Part of a small language model's weights.
Architecture: RMSNorm before each block, rotary positions, no biases in attention or MLP, some layers without attention, local attention windows, shifted keys, exclusive self-attention, value embeddings, hashed n-gram embeddings, a smear gate, weighted sums over earlier layers.
Training: a variant of Muon for these matrices, 418M tokens, 12757 steps.
Each number is 128 + 32 x the weight over its row's rms, rounded and kept within 0 to 255. Layers, rows and columns count from 0. Numbers have three digits each. The size before them is the row's rms in percent of the matrix's.

# layer 3 MLP down (transposed), 704x256, rms 0.112, rows 538-609, columns 64-127
100:105144182069168163139091146132142109132127126153107154176109091153198191109135109106100161108164123100082147131063110121049187155120117092076094099135108160051141121117118100145190122117119133
101:170119092142045140125123052131136113150155156151091173115134071140142105143159191111057103158180141156131084148121151125099131106151129137088113122111163130169147093140174123094114120129032159
101:116111098166043104117126107117073118097117067151152126114097049125139181136099152121182171150133140152120100123082072188163163116116106054069091101149140114140124147111106102125080095223124083
098:095130149172175110161103167117127126184081177133146147113122092114144159098180142195104091101138166166166145141121155158143132172157126110148102140086187163122105128185169161145115142143092180
101:144145086161043140151113197150153141102141144141183181153166122165182107158102132101109158084087192115105154158166109131121139169130195122200117134128133105127130102156110170154141100170131143
096:135127125110156114172075073109150169082150185132150165158140160169146141127126145117131134138155058153120172207135123190037115145159146136154143133136112084078109146149118101129048141153163142
093:092130134165164145068142083160133093152072160139099131097095073157119132075101125130128108087110170082122087110083138150125121142152117097151102110155119106132058160098119059053145171151173119
101:113119134041109146122151139165129129145131178128145161155084142100135146154147101120129056163129113143184143094131126074093114098133144154085100174119121133079162109139125099078091155160083089
096:119164167150146068189153137140160152102146045084173078113110169117142096176067113146114121074135103112102147130117103175103102073126206133113107154129158118162181132147116114116223120121118126
108:064151101122134095138138076162131082127132127167181141155123129177110148103162124135092164103168106139148141150167111145098163087179096165160148141076148147158136102125096094141099125115094139
094:128107093069206128139122181171115119115142099189195148086090056092133150162104101127130136151166079124170198144098124135150128107120129144127098101137111127085152132151150102167150131103120117
103:084112134124179105154154063082123127117149122173156112147143117134147134167103149148111095111103186072158085129068097193111150078143080150110141166124159123138169098088120144159142125084125133
101:095174195135173132138123138119165133122154089094100203089129152138138135119076087170157118123112138111139128092131095097170162092133183101164071102167117125079147174129156131136137125119136062
100:151138135104106106152201101077118090111166134152086111102116176119111157117139097091115160099130154139080070165128151173138115139179131134132164138119121123111063127126113145163096109110136182
092:104197160122119092120104087103124147097135123070155193203153091129146172156134077162146129136147071170158199114131177144083111077140126088146116142077113090120102109104115098166211122141070068
104:123117189180094124075181085143141076108124122120121083119088119108159077103096195107108171134129197083186128137130065133139124131129124148160216081099147123101120113128154123186097120128123114
101:124118127153135170160129193151161130115135135148098089133160118163127140127147128113195137148132150112098124155131101111069197199086152139107052126088110105140106164158182131106038105159102130
097:145057129116129099127150105165126090148149123113131158128131199068145081161141103123173136255126135123127150125120146174081163104124126090191182133156129180150133117143115152111110149178106147
103:098170114115194176088101158120088108149089124128183129160108121118069162142176087182178073129104115099090170120104140120113116141082102214135160146129166128072094187126118115109106155066116083
100:136157149132063092090120150168166148043158114093183082085076176149152137139177103120129105171141142154135105128124116140100095132119142181166194074102068173106068127112094155162105171133147079
102:122163096115196069127146200125130082139115141134131180114134119120106143135093234148137138127109115136097087116135105113150089139168138141096129138133084102146126154132133208167100142116170102
108:089061100135183223116155108181089123134143123105130163165104150172099181148153089095158166138143149162150143106119152111114113141117135196092120159074132174139111154112136149125125158184094101
099:114140151152083162114152149086170116117083085178173087137131145116130097075141132117167168119143116123140115122101094112088072166148102114155137171182163154090099085093134107091124087168137128
100:127112134095148135111080139051160166083118103121133131097144166211144138169124072111144078148046126139155065116177156137096161122108118152119125147094119049126116133146145098108128147130096113
099:194093125135174085111133099135125177116102168135118135120155108087141170110111138120177176134128134137129144201199118135144122184103108112173082121167142141129078141115078176113144129179181100
107:115125155127154184107141106114160095077135159131142112102091144128144097103110114167122126178097129103085130094121110097092108118124105151111124141140159116170157150136060074096138191107096144
092:137081120116255114093120115132097145138095116105138146133099126177085110109127120181146161127181100147129119130122155141105086074152097133145139105192117119124079148168182129086125102159175108
107:081159149166180101161120061079123130143175050128121109106126194150076110165156127151125142153114117107096065156141118162157190154137119141111029112150133144147147192175060137128157110136166182
108:117122140103159162151124144116176159147183113084148150143082159141110103024126109123158176152143124068132107097160119107071083136165070172131164127194122133116111138069077193164152149147129144
107:044148072150048189194146169127115118135088158145124135166091154103102119132048144075086100158127072128110146110092132137100123182073202146136156073140137120141146177127164126156079131130141102
099:128085146192138110093100172166112087169173066144092102185154151185057119167175123106148171150093129161105139120074126142147137132156121123068173129128096155157167172143180171108070118057091137
094:084115134078147116097122157119132104114129192068129087120105107162088168124109158130107139146075056127115140122144145192096159153098127157166121143087101138105119096120159121182156161133119132
096:159136143123123052114116148138093134084151144167143176099150097114166097102093088152131166128187153089168110118151076109207125164110103195133060119134091093141118114131153132117126114148031080
103:117100124127156174120163139162091172080150089158109155131100130150204094113140103153124083175154151066128128093069128180131114158152084144110108099052112139100137165161120166148105117163139083
098:105128089137185119127123149133108126156162116109155161125182118144190186254194163126091065080117143109114107119107084106118094060121112144128073130189081150154096130101128115134140153136082096
098:133147134117086136104219116125145096128167130180143163130156109095127115125154170121063160124109175156141121106146100107192150150196108141108136076118091165150103082160096098122179111107119111
099:092087082133055059111166085108127146095111160171162084180188127120110110109138162115169132097095157105187078124177118123129106124173080137129137171126103157105055190118102152168171191080162130
098:096162178114025168107114094124098067098169156146155130145135187163104119084132131083119140120066068103061061158111171141106133056123142064142085123185153084086077130085159154120085185144114073
104:129121085132169121125138137117151111115161138134154180156092171119116127081162144162149080144100107115113129220113154104125141093095176105111121078101120134090123126136137142085129206178152089
103:154143109159170108184110126130120097087136185145103161118104181069095188098132076145148128140073171086139169174125169125109196185151103124084134072136119117082115123132120059126130173127218129
098:150116169112158092130091148161131135099149092122092096098155146131091118149169123154149129173148128074160152141142161070076178115111117185077056201121149151130087115122095067083192197100163045
098:079106148140154117038162147173124138090115121124153097177125105147106116131185159112183171100118167104097159146141070123116134185111125097184077128134128149160137124146088109180135063189125166
095:131157152083059096082101126124201112170078128166170103108139090099122096095114123135140153130117092116156144165178171134113141170105178113096119181141095132134151142118149137152113120137142101
093:117150134097208157126172136130099168109116119225105135089119125109143177126180146145102141166162111158112113129196094124113075113141105117100138118198123131106115090139099136179120103127122088
103:197152047196137181124110120103091122136087174101149218144178136106138071144198129099151172150084115100137120108179121154089183103174119130105172077066110087165153137103138078126137103117168179
102:090079099143144108150103129118130148182164090136134156158133189103121118149183132179180177108106088142120212122110117147101106136067136208141088149069160117074121088114093072105090121145136132
095:142153111072057099116153101105149113144111177127156108182158090183161173128138070120117095180185082073082123131114131161090142132092138110155129086102100177125093111133162118108172215157088131
111:201117103120110106071120125140152125117057118160115178162124118168137135146104131184152172124165170099182123114121129103113178157121101087138083098085146173108133123046146149095124128126090127
098:136157089079191118129139164099159133133132124113183114114145113179127113107142151117119103102154102149152188089124089125140051125077179130073165179092190130111122117137141122151122123146183087
093:128098139111022187148163113115140118129076141143159081113160111163103152156157150148135125090113139075136148093047132107086096231177162084109125181126150125092131151111086124140101159131198147
100:141051188089125140125093095180144172194135113148093129130157119160146185161101088167113135154115200167158129111124207116097047063184082148115086206161134155122158118115151102191152167103125099
091:139114129180000130177112110104138093102145127142067119087133134096177114120202096115163151157059149097128142118124128076105179146109117155082149048114176194077098130180116088103102128123167145
100:181166096179087104079152118148100140137142159058179117142148157061166133150131108138134119139177095108078122120138196164159093114121097146195133110148109125144133224080109154134113125129114120
102:157111141145105128175129185156130135117127147121171137171166102103109149176210111161107167137116180102142164132135166126109099126124109110122127112085120110054101108107128202112144126108100128
102:110131136134154176168172160155147161145086156136130106158130114075126130119119108101124059167129144093081082172145107196208132144102141118104122131113164126157118077046051094197163147144163131
106:147130148185168127064131157109139102105185063200141074178122205074162068110128145097110139166095171082113191104115165197136162164117155156165130141144093080180099145204089158092174098077126166
107:116143142094149155158176130166078113149157136182149173143091117166113181067179121111133190144121160181140104140158067111096056151166149116088121123197117124126104097147127107129144129110111119
102:124140126160174223167182111140102100121083083174074134126093174173062160142120124114133083117117146146089141120113130104126095130140138133107143149155081157083161160156166093086154116158170137
096:121090122140129158152116114122154095161118149101126169158178055121147121132189115135128118163099147138157202115106098208058120155189156152131131191130165077100111113171107085132140150112116141
096:126127119159024150159165116044140142140154143105097084101115140174149119076163098168111133112156099090117123126131127082097085099114172093093090120128178112136124095115190120082116098080101122
103:073124114098100157131153181176205100103083207135139043129142177104126115110166167074198136144148088109110088091099120118098163149175104135160127081127106104147113172074153167143150145096157148
102:131139166156176096084114116112148133149127162138093121128084075152114141152056106137053135109160110120159217067061157099113131112126134173135120149143105102122108139155108133148108087121107089
104:077140106096144152140154157087148166087183099095109084108150137139083156134106125067138118096127148093145189081118113137158149166119127115198059154114118082108125144090125198125144146086094107
103:140138154113105106110139164102112132190158089142154099060178102143129162144142131155073155145213118166098120118134121118165119132161164150155171078106141136158125119127146159164130149122111152
102:114124065112159117120200042113128112161065110180170090140118133233160151156140111106079148121119079176159191135136118141161170109195153094148072110152163160168151134165150122135092104153083091
097:132139114153123078178129148098124194155095079160200118136121142075123189144123157129154143109147122100134130100148066116187112117175142060131129134151152076115071160143159148127147096123118130
105:102128100158085107102069130172100071104149169096114132116169105161118122150112068113129162133108142112062134154124110134106086119117105097091221100131086112199106090106157165153138172196167168
100:155109135148070123149117128121121134152128153094092162122126135140108206143132104132116138151177110120111182138091192149125142159140122091090146122167122069111116114180103121094130153186141156
098:153111158120152118142109132097134147150101120098112106107144065130094146179122149118100116033038169177114141095114169121184146139195101139108118139168127159140115089154142211183120158100056133
101:130188105097138119206108163192121106104115115149075121099112126107048072089154082114091165141097065154089079113072187139135123132092106135112101089147102160076065078119068155101154136161117153
101:102175048097094081091203122087152122146165086056154153129131128098144090136140151151107093128147136080145118114106170071172109150061144106139192163065103134137135062034078166099107090130118130
104:153155157160071091127174118084099108102120108121123157183130085167131144145105103128118099156148112151132176103140149166111176121155103113181129093130178149061072075127119151103104189108145115
# layer 3 MLP gate, 704x256, rms 0.191, rows 539-609, columns 64-127
098:110060088138129132066116052135075105070064133130172129152161151059172160164143073121175142145170121124153104125167083080070141148099122109110113128155147136152128105126119085086145154144096103
109:119089153115176180195123093117113133085112178076153120172126179148179170085133127126157158150106071154133112109168163115140159101089145140132130108146088096074136127156101183126173164153142152
104:158102163149126119104135179131115132157087130144153186157145102141199150205188139130102086092117152176179106177129149085150113106135205124153088135151151073155115110132154137131138178149097101
098:107054102094195195185123115118170129100141134136135116087134129105076134110092126090156127114149152141095067081125078102088144094097111121068137094161133156122058121140130157083120177123083157
097:113183150131084147199174096051166145153134085112143129083128155129107130146101164126139145106127152113127112132117130137073156106199120105169111109073103121111162142136139210081091117136123066
098:175139167135051154208108171159093175070089138111122107130144096123089137090139097155084098088156118176116178123144074126150159112107102169058136098154120140114161137135122075167159164177150169
106:133076117195122097073102147131145095122112111152074170106129096154187086073152099079163183100168154116148092094163138184172125116093093072161150079145141144132087179139136143115101116121148117
100:111112080137144125092198075143152148146131130144108167104143114123110102133168166139131124135136208158092150212124158107135116141132131107089117110119121166160080068075122137110128095145143159
107:111120151109141139128179142132107111144161135122150137162151189126197091062184125144157096154136144078120146204092109165103161111186132134177139100116110177104093173101165138148149147163140153
093:116187147153141185141126112179165117113111085143126118171077084113108127153093179095164121111139096155098151069133123113125179130181081119095172171112159117164211138148117121114086171181123093
101:162124109141130148113107194150158121125078142106147119081151099128112135045099153115085145112164092163122111139181154087106079119176115113132074084127121165132081099152154092108100122090152137
100:140102112109070158123085109139080110152098149155134153124125123105145096103142189107143180137135121148158079158072133149125145102145182134125160110103099166151093180095124134112207116186150137
102:199213117144116120089147105148119160075145129160107189149169152144147086154172083105114126124145133074092118168093177155142198110118126151116129149122147203163148138138176164159079053073140146
099:121077131123166088134221122203158137087127083175153098094108126114110142105096064140123120100153141111105175163119119072161128078138137134086139148093080080143081188176136178068170127089110157
101:148085149116128164184149123054184148120133126127184127242160116115153096206104121165157122166154177063154097191138113091122143118100128167120122090149120115166111080132132139045138103117111129
102:066080111233135160111104109164106143142136080113127151099148159111189177141134106154147081114164190109150106119131097130068138112122151148118115112090160148170139170132134179161063131115137144
102:119147108097084142112136191113121121064138137208124159056111128108110113120125124139128151123152168113074086159096096120100134152117095138105119135179123130117143168066114136112169175077162121
101:176158147197178155164127083123113143104117154118158157141103154141101124145154149145176144098119136124130093142101123120132083119129085168121184158088090157105113143151103177106117130124143109
099:140136134083120096119103144113143085127088107168116168126176070141129145141137156154190109110139086133112135099106146103070083172180112166120102117133125145168136124161130128121148107056130163
100:096108138149125096164134080182129073108125182095085105141139122134118094087151202141188131071103190143104167131124210141106102116143115151125134145120094088176112136122152141084149138131080148
108:176152173103068138138181136124133125120125125095128127189113115153159123123170176160097099146124103174083131075115085191068099139111129083157142103147135157128092166116161115111200107148109139
105:142097125159131142166088194102154140162146137105113109109154144088137078100094137119170134144126119153134136151158144157110101205129150143108108100127125179090099150133152184126140154126127115
102:131116116144191154112147108105119152133155131099151097140090142073133076117154157120193164134092075139171089126127128146112121070188081122113105098107140065092125153096090137095139132082147129
102:098094082163103114135130149190131086139119088098195144136141181132189011144137140112088109138104159149171094119074127143142088074168106216140144225133058131159141149150149081095083150099112129
109:128097099104151106095167114120098196111131088153151166141178148099099117123133100139151177146123120139108140153135156110162119145064144137135154130152135164153096087163151148154132143143110095
102:161142103185133164139119142096158133142179155165094141102093114123106104049111131140113112063150094191155153116140194086097166124137178149104108136143108157133130142099200165102141215145147106
107:173107122185126160134176116130100119151120132134077175096153150124105155102152100054168089151141182143143087075098108114110074167062130158171121136156145130137073161152100140161108115177155124
107:136111086153129180121161148118087076112103166154120119121106104132177130186150149114102101166075129191097149138116159102075151103076131099143144164056141153144108093191137064128139115104104148
105:116067133173076163187114140096146053150152119134185127162125067072115151126095113135172201118186135107095156137166142119108132148132123136202123112094075119165145128102104136097123099126091123
102:121145132107136125127147110089184098151141095086090098099097159112191110153183069138172200116144063124124106136073120134149194094136124128126170107125120169140111141140107122115153085145086159
100:122139142097174165130101142112140062047134078143118087143115111145066153110099152101184075104129098148156166118157151173135121103151132097147134146092114127186111075107132080128134129083136052
098:088169129086100106146112093177108153067124114160112145097134162133137114115194093188118154121161141188142144138133126131162152124150126123119149099137168147088113193189087163075132169110133132
104:116127122153107147189104156136149120135185228109167155154154164145120163148108153102132100149053132158155135169095122118142149099170167141113123125149102154135161092082145100129155133204168151
105:149099154082066112112173136153111153072124150129120159115075166132049158072114107176138139116142162194107096096177115102163095149158110160103144112114108122166113128158098143159099107152101138
104:111105131126105174161127128151104172152129111110186124154105184111184117129130198096120148080166121133133119226183130134141150139158123119203101133123164115092056128139105173119135134143151137
103:182095189131153082132179103129165134178112156154079124033183195165068075175141121134152184083076120123117172141104139138134140119141116053085147113132126131058140144175150168026112101129127177
094:197113113107148106134112156111159180117172129067098154131081130171108132151124160156165156105161147165106147107066096198166135168152093128080101159116091184147122123178107126120122141136146094
099:143119121171108164150119140154173108102134117087209134116072176114140106146066119157174165159081110116061119123170175144123171169160083134166105087097129112205144131116135126116172149143152150
104:174165076198133108109190145209153155076125098199147147119146104072117126110200117173115108167104152091163144144109163104158114139096111180095144141148127182107157140177116135194096210091155119
098:148160120156111164124199125120087162152095147123064061106085178129100115132087058167161196091138145154083142102112062124146097150086133111142116156094134222100073120149150117132166131136170072
102:126121105099139111188182138138133074121137175198135112119076142100150123106146093099144138143071093127126160076138219103148199102158116145094155149136087148116114164110197159099134093154071143
094:185144108079199200091136118141101162142102141122131135137052096099086043079097083144117219129140142117149125153132131158210154138139121133122108135119123090123199128148142137094119158109191155
103:154174059070090167147115132164125126162113160169188116129146076118156112129100120100069115156166105118105149178123128131078164168069106168138160126166103098148156192131146132104122124113101109
102:125102147124141134174108132083097172148208074157109136159100139107110124118136132174186097137077148123088141151096111102159143125164170163063121112141132193126150095113110129124184133168101090
098:170166186115139159081104172136187148082130140121176070150121138153121109108113143102176127162119151090089070110096071132123166150155096145146148096115081181204108106100168116100137125151077144
082:129109092123172120136156067043130114156125124153141163138139073147140136109112125155076150118163098103112094172088110154083123115139117109128146138143062142155131157176090199159127190063083106
111:092099156130138122165132136134133121148193131149101110136164153121130152168132094097123104134137108155080131092173164101163122094130197138104145154134125108103143101131138086067122149116053151
103:151169163093100026149187127134127171073087097161159151135188092174118126186128091128144180153106112152146171101136131111108079066093120088127158094168162105148165081149101128181129190089140101
085:139117096130033098110157140103123095079149152163175174085088122163131141124123194142122165142110164140108102185117142216111149135135114131111128136140143127160159156116102132132145130101134079
099:117124087159159090119162120102167100061181103147146130142096159127085147143129152141173181108109114113101159139108116189081197070129146093151098164087094081130114091155081130138144119153058102
091:123140125096169151186117165126159165146074101129139119131070095152080158150180155120140150170097186130125127038108158122104102164121131100108109105091105127137115119151076119161144123170178221
097:112133106163130105174065131128129145114124161120114162163163153089098145113134161130201091098198039069118122150135102112141111148103094122198157124173150191161083096107070110099115110111147112
104:073054091120105151184156104122108134124076127144164148127108140125199083057171149146100157141128127128127111123112120116148162099067132097112084164114156099140138099102116093154148126140125143
099:088178138136127096118167147133080143114133116146053136078159152136127168145100154141100136138067106120132174111093117133153166089136140137155156086235138046207161090121177116139109150142060131
106:106128110109179104162109130100130045112122122116113093131148138169121128133159163144135188126113151171115103142079127137057137096075081118146154120144180191156154151069119125176118084195172158
100:166155102029027144144164105131122117138095130150127095131137089129155118129098134127121176113153135115143147163172135135075156128123127183130152112195113121138145159156095127077097075082126064
095:097094097115120123140145146172135145061168186145121154139079187061192081167134160152140109122137123144116125123116085130103124112084086174147122178114146115186073167133126117108104115147170105
096:143134109145145141069158116129091085115103141119176168136194191163113156133084123135124144108165158093157157155078207118068082157110117101060102095110085124157141085087112155137126115144122165
093:183128111142119118127126124154134164110131101073115129107113161148130143063164131145158132161132103151146123123143082135194162103069098141176162144104126135137091111108170115077089141118186104
110:212119136165066167148115140109136145208160081091157164174123125124123121151083097105148158105159088140140146120085192054116109095091194164149185140160114150093123211191126110139135169105107130
098:116101119098146102146196122172078089157150153127110119090134097133118123135112104094131103190121179156102075065154100150134131157119096134145093061131074088095121137156175151042099202034141153
100:115128123153111077149171110144164174079099144096117096135151133179140144111090112123155118141090113113144142046099130159163136119144173178121150169074146073081115103093175154122171045106080170
106:112111110098129162131109119148088162118156157109112157133104098156081089096146080094133119153122120117111101205117147173151110107160174151123098083072165131042092110069130093171121159162176078
108:133151082188112167123123134113155165095120136199132170132162127102055121144118128141149157180120119105169121160116172151129111157080149146137092115074102091145126141182163163153188151124113083
098:102123166171157097168149154139146180114130098085133091162115164119128200192141118126122143095165176176115127091137124134145120143160127098126206117182177105166088126063106093109139085136151096
106:157070133106103094176121098118053147126165071106142157191191125131143175120105184171146147091146081120130128115106155104147155177149179150110086095160090114122041103149133157096177105110086067
097:110154179110107113048151150104184136122135132153098146130146135137141152115151113146138159165180071129088136145166183153149166160095141121138151129118176154128128114127130136179147132109183105
101:199094129167115096129094125153093122133120151145152063092194165092098162140143121074130118145128184132133133135133163127109185104152098120138208145182166107194089122103088155097099065059073153
098:083106119148182127083209158175159140105139119111118156106054104117102157088170132146132086198133107156132143106125128150089098094113148085129121119095130154147141094123115106097115162153096085
100:159131124078135130121128131090165115113127107148136091107114135133109132067116122108202154176217089125111108139116166065104156126091149140144165116141141167141118124014093104112138144192160112
105:118118126066140136135118087187134144125150111179185172184138098136166099205143096128090121091097091126089140123102146101124145129138072147152152146118065113119084118165184134142143166167180092
# layer 3 MLP up, 704x256, rms 0.204, rows 539-609, columns 64-127
097:144056143134146094098165138151104155155143084125126105125069152127101086140175113129178139119128147123222149161153181144098105103110127079126106136135201146163134096159115125065086115134103120
112:079177088113090154154187129146166177215142113092120117162070129156104085145140136107176118098184082123092143144181164101174146128150145096066118175105053104150113092094119135101063121105134137
109:114125074128091147159163117143126146145128126192162141135188101146083133171123093123115129126090125107114127136113149132135116129158166107143096141140147105110135069149125162169126160133125103
102:146141127159138126092123138133166158119093135115088137123105098127156156153098180084101149148093100136123180113083156214179118109144129190178055144109148176102138126140119127151135120138175159
090:147133146148120125170100134138166157086107128119079153107107125123116055092163131115121184125174204128104068113141087174137109170174111145149073159153172150178107118106055113110113099138126102
095:176110133130152149131081089174106140068122112135106111093081059170069154136176061128092124152127097104068173113149108105092160099124053111156090124160068072133162075097116160130125134158092153
106:095160167071128159145180117101150136107127118128102120143139118139160188123125088182069110157076101113098217158081079059111141088182167124154124141097120086103180085158095133083098132133137209
103:122160181153099140137096148127103064127145092174124091136146141109121139155088102168153132110093070139067163101106099130135169094162089118204140157125102117088125155097148125118120143166132042
108:087098106142184132133088131097096145101145113131195108145109219077125132173135130140125161104100079187080135100203077141098199129131140144156078097151115154167169150145131100121098097080128085
084:137156151091133115112107122141155130125098113152066098111064084135140146124151108137136100072128116096110156091133093077151139106171113109086146130104164118165208162132138111147154161141156098
093:104154114117175126083062126117096153164126081066126163127096187136145092134154121143169151118160161113111089102082114136145141209103170123130110163104140163157117127038113122165138107207124191
100:118173141084112163140146135120109121116087109201137102148160120111112133131120141149206128117139195112147149094180150119139111077150176144109093190072094136126077144129118119163144147105115131
103:164171137151150052122121124127157127115181112188139147138150099127171083109175109069119124088132151127104128156143154160123174161099103167074092110141077175101103164170110141172128132144087157
093:089161121109129103144072202108072122166127151106116118129070127167151107118108205153119164095129156150170115102107164117217097132148117054133119144175089200129123170108149113125123140161123135
105:085165121101163128126184127170122113099103115151107085132186092106182098144071166112150153127124129141150108157134127099097121114065152165104129107118144076139115094109109136154113162125131141
097:130151157133064173133124149136152128070128163112105152131145088166074080119162135139126092161135167147154158208125155161127193106123097187112179103126207200097125123167059169148136121099141109
102:166158097107146123161124101117088145152088164100134151201208163191075082146162139109167147140145150147085146122119093123144133079177115081149097159090142131114120037189119101105115112207171081
100:115188146140096165129053110139126138142147115090145152135114204140122079135147139146102111112143137127067133137120067099126142198150117115138154123091076142154153147138086197101148143171150108
100:076137156137194135149162119100130107141132128179116103184125147125095114150161132140058116142134116157144167173129123168133127155076137184100163146139087134094072181142152156153120180125127090
105:141114104160157132158125106199093137070167189099134138137168136141134125102140073124101120094146166091090120105116107176154122169129114111078194163132112132110137163127129075179146117113192170
116:086074078131128120145120121089096127145169100152141151055158160137139150138085101089150170107089106101168116115123136135182127139185153153114109159083125134131134116143090153188083140129079077
106:052155168102130147148162107131106164041133106173129135120089143157129077130144158144102142114133129098176170106140062135127141053106126146134141100123130103078098115114123056095155116139133162
101:106130138175195168118117163153108101164146125120140107136126099053191080087149121115095169067112119035178140173144167117172092133152126095154142094166163127134139166135108113109129113163113132
101:155146145144199097176121128153126219128116167165119104158109132135096092150105134091141208130132124151150141094114111142199155170120145104161127139150135107103122123108147131156130146161176120
112:132193147158117172130114066103161102142160189133144006145076143128113158124062108133134151145145119138103100131149151118146155139132111184098165196101201161141142135152175082102066169117159150
095:122169173199097142156097081109153092120128134091093116160164134119098142060114113146125109127137176152120142146150078124108149144149137130138101174151135107154193170134134135131150148167163092
108:142128100180173153112179154115103113076142123167130163123116160065134115065177123162158161146148179164183133114091134149173130086122110105106105107164176161116133131096084086152101167191127153
112:170108140118168063129126103103172128147163126106120176165131107148049168098093082105141112186120161100130127089132147220101048119185123076114200134150082113101144157147104123116090136059144138
111:115096137165135176160183208099122121146138148131093169156073099079113173156101153093135144110128112169129132198139153174144133102102153163145152111153079166166143192138116146121093058095093131
101:118071165197049118118071117164106120162133135157123103161112089154111153132126108176110153121057172151136170139119146098075148105051137130129176188131133131205140136113164143145083110099116127
094:159106108053111107125120172132161104129180184123115101143152091192104080133115203118117115083060097095097107136137076155150105175087157108167097123109051141089124142113147113130100146110172128
096:160127146114128132135105072166147124141120112167099110128156091101141130115133080163117180092193149087130142137140096105112106172052136139101147096168151127160126085121061102109142153136157075
106:093147122114160086146141087140106162200142087090054130106171099100146089122173116146144143113116134090139140100145136126156089166055103117089127098105135160116096108204079131148077117095099121
099:157114104112183147127066154100123161083102136136154129068137051114226105178154202132103139146124126093172105145121116142131090104150153139114154091104136133128101172108145029147199093091207080
105:132092100141155133112111132104127126138115155146148157176089079139110117127117166144072154095134107124107105130080211109041130123131134094128173169143075133147102109164124150127145128099153147
103:126135116126126201102105142092176146161110101123129117151130120171202134084141162107148114180216094117127126131132147176155090112129151179097174179091119102178131151091105148177147112097080103
097:117111125172137117135133089120107135131177155139125094114188086152131041120102142095052128136118116146117124155142106093061131137114151150166107126145131082124073160132097134178156125173142164
107:147111120207100101108114135145139113122150119108172137173187138109126173126081072154156188161086131121102100183104133113169178209102131168114109082109158140142135152086151158107120142113175121
109:156165098206169165124169104178105146090113113121125124152165127083122092118156091141129128153126154131136155162105137139170149129145148158111171102120086163125178094182072129178124146113190137
104:176127127147107126118216093133104142145131094131116078199083140096082115182090116130132179124152174118110161160145091129115068116082131101122130152138130174113146101082169145104086135114139098
100:135099174125133077112162139081097119076197089119108117134148089163130156128127194118185180165123110100105080158086073143083086119053151084126146133106165096084210102183099071086162107137147159
086:187123090130157140131109079150068130145148153093176162149161125158087176123169126099130103109151110135086099080176152141146173134102111141169166143116109137120187113117203132176153148097166086
088:083136155097088098171120165149173098120105137108150124106136160109163114143057152180099096043090094134191134144142176106174207085086196109134137131147124177125138104063178095127073132114125125
102:135088094144206143184101096052143085214120122115156136088156099137130100135212143152070117125149222152166144086154097163124191174210140085111162089149123129182082129114085064092141169117115106
097:127110125087120115119065117072132201164145135138147137148143161179177119152143115189128139122133082166152157121101149143126114153141098152082091160149104120031199113116087094123111161079179098
089:120164102135127119139117199094147084132137167101113120091114157161155105161128126112091091095097127131115089142124095178202095115173107087141124145123148143160199176141112114137111134096109072
117:135077067191089158118109096162130163153108083094154126090127121137085050091123109185088129166112172123143154150154144074138162148147100119135129121126084103111160181125143148171132097125091142
096:099110215108075125163126138177161130078165132179176148127143105119091132137151186054138144108096129117125165157116150105137069155159141049105182095100139079173117095099128127098148187069110132
093:131129145061245152118103189133107153131150147099102126170196138106106116210145098140158123108095080148142153110082120110112114175154141066156156107125082127147130122169118169097163149145126150
108:167147139097056142115114142131108142131094138131127119139122124088129105173081125106112137120100139153117118160143132161127079084179082151116148107134167137141126110089196092151137124100143112
091:175119145106124131100065077061112093144196104131083148104180132116105143141072167147140133104112118114110110161121168090138146140063140175089162165134165119101096148159140129143096152163096103
099:111097112119183142126119148173042096097192099169141136123222183113142114200096136178111186104105138111084174082101177119108105117128099105170165133135110085168125111102144158143187159124159120
107:164157165060098112141077141163134139083135166101145085126142114121096150155108143176119102058140104092118155124104140123180095138160136124194181106127138141059123109139181153106083152090118095
104:093192173129164117148151055121094110107170176126084083129140106085141152166141101110112151113149123154167133150061127163173112151071182138124177128129145156072116062164112117123136102103100141
104:170094102086100124092168113106118168147133131087107161178175123124082145104100160130146097109092116099173095060149098121114139149151149167148164152155168100156100148107117141141100078144139106
089:132151128101151085158068132098171102107112153125109092135161110095149143112072183063072088139133068085144148171094127097176171176102153098138159138134180097065169161145136152144121102162101162
100:103155126136124210114125138158161130135060155089093114174135149144112071148091091128123106114094117142058084125165091075132166102088122121124121105129132114095144125127090167079122149123120095
091:126138181126203084108143127115147128139116160121132133150143168135094203188181115090097122111138148140114131105092176113093147103152094154072170123090102091179178160199118089144180126150127090
093:091189109120139136092113158130167106191096125181153135111087095124101137098134145138139130173138162124143150167118116119075082144109173123121169138138156151110134186144176140117174134121091082
108:070152155069181104164120109161152148111103137153146082116166157089120116146145133128205091138126154151140131142202076063177146106134055129091109111047111131158178098074131152131190106150159160
100:146091152136136125129126108101104144106086125147093133138131134107138092114078116079149130110165150090123063108134132138118143086132154097140144148236085117091115135104137120117131179074161142
098:147166114110110116108159080122192114161114148116133194161112125213089115147079110103075135074143137137210126080080112118161095158106164134147145124116116145121122123141112217126157123169123134
105:081117134089194130132152130172143125129137145172100056123114117130148135120119151110184154149177127143141099116108131105152123091110154126178113100190135104096136080163116077126069129138112156
103:104087147091135112117127130111108114088131134096183126109089087153096137116102155123104194109164089161111099155131147111145119118132135102155079131151074149122080147125107141125129141088173098
091:100095169129148135128145149145188147102110085119155162141092160094100159123146162184102119152123120132143130185133122139142057107065167091139128144112123150120058149120141138099176161112120115
108:117133104130132079122126164111126108104101096174159146129181079132100105153054112163151182151112091128161086124105090164120105066131086131156178105163162110075063117142143189146091148168190083
102:176180126155116082126153123084085116150068142151175050094188102137098156091116097108125105102144145097155083168108169075114093152095151119160163093144157141124126157122150151090152160133120098
099:173085078144072129153077133150067173142146139092199096085151133131114198184125134143097109112140155131172094109136177151126188099098111138110174157144147108138124107108077207151115077090126084
102:118082081162030133113111135135151183125142165138181146160085119093144112169095120100068108126133186115156105113129095138153110112133156128187106140113175088146120124175077129169145161105121113
101:172174145086106150117167181126153119111127130117145142134119112092111176162114165113086155118160086076176082138090115057144129123143141106159124099058117153139145091134133094159117078194196162
103:158133119150150124116192183127113081144136133120189131148115081147130141125138132083110090164114167123080154132161148130132144158136114123141141099125100191156147151090120059190135077088060130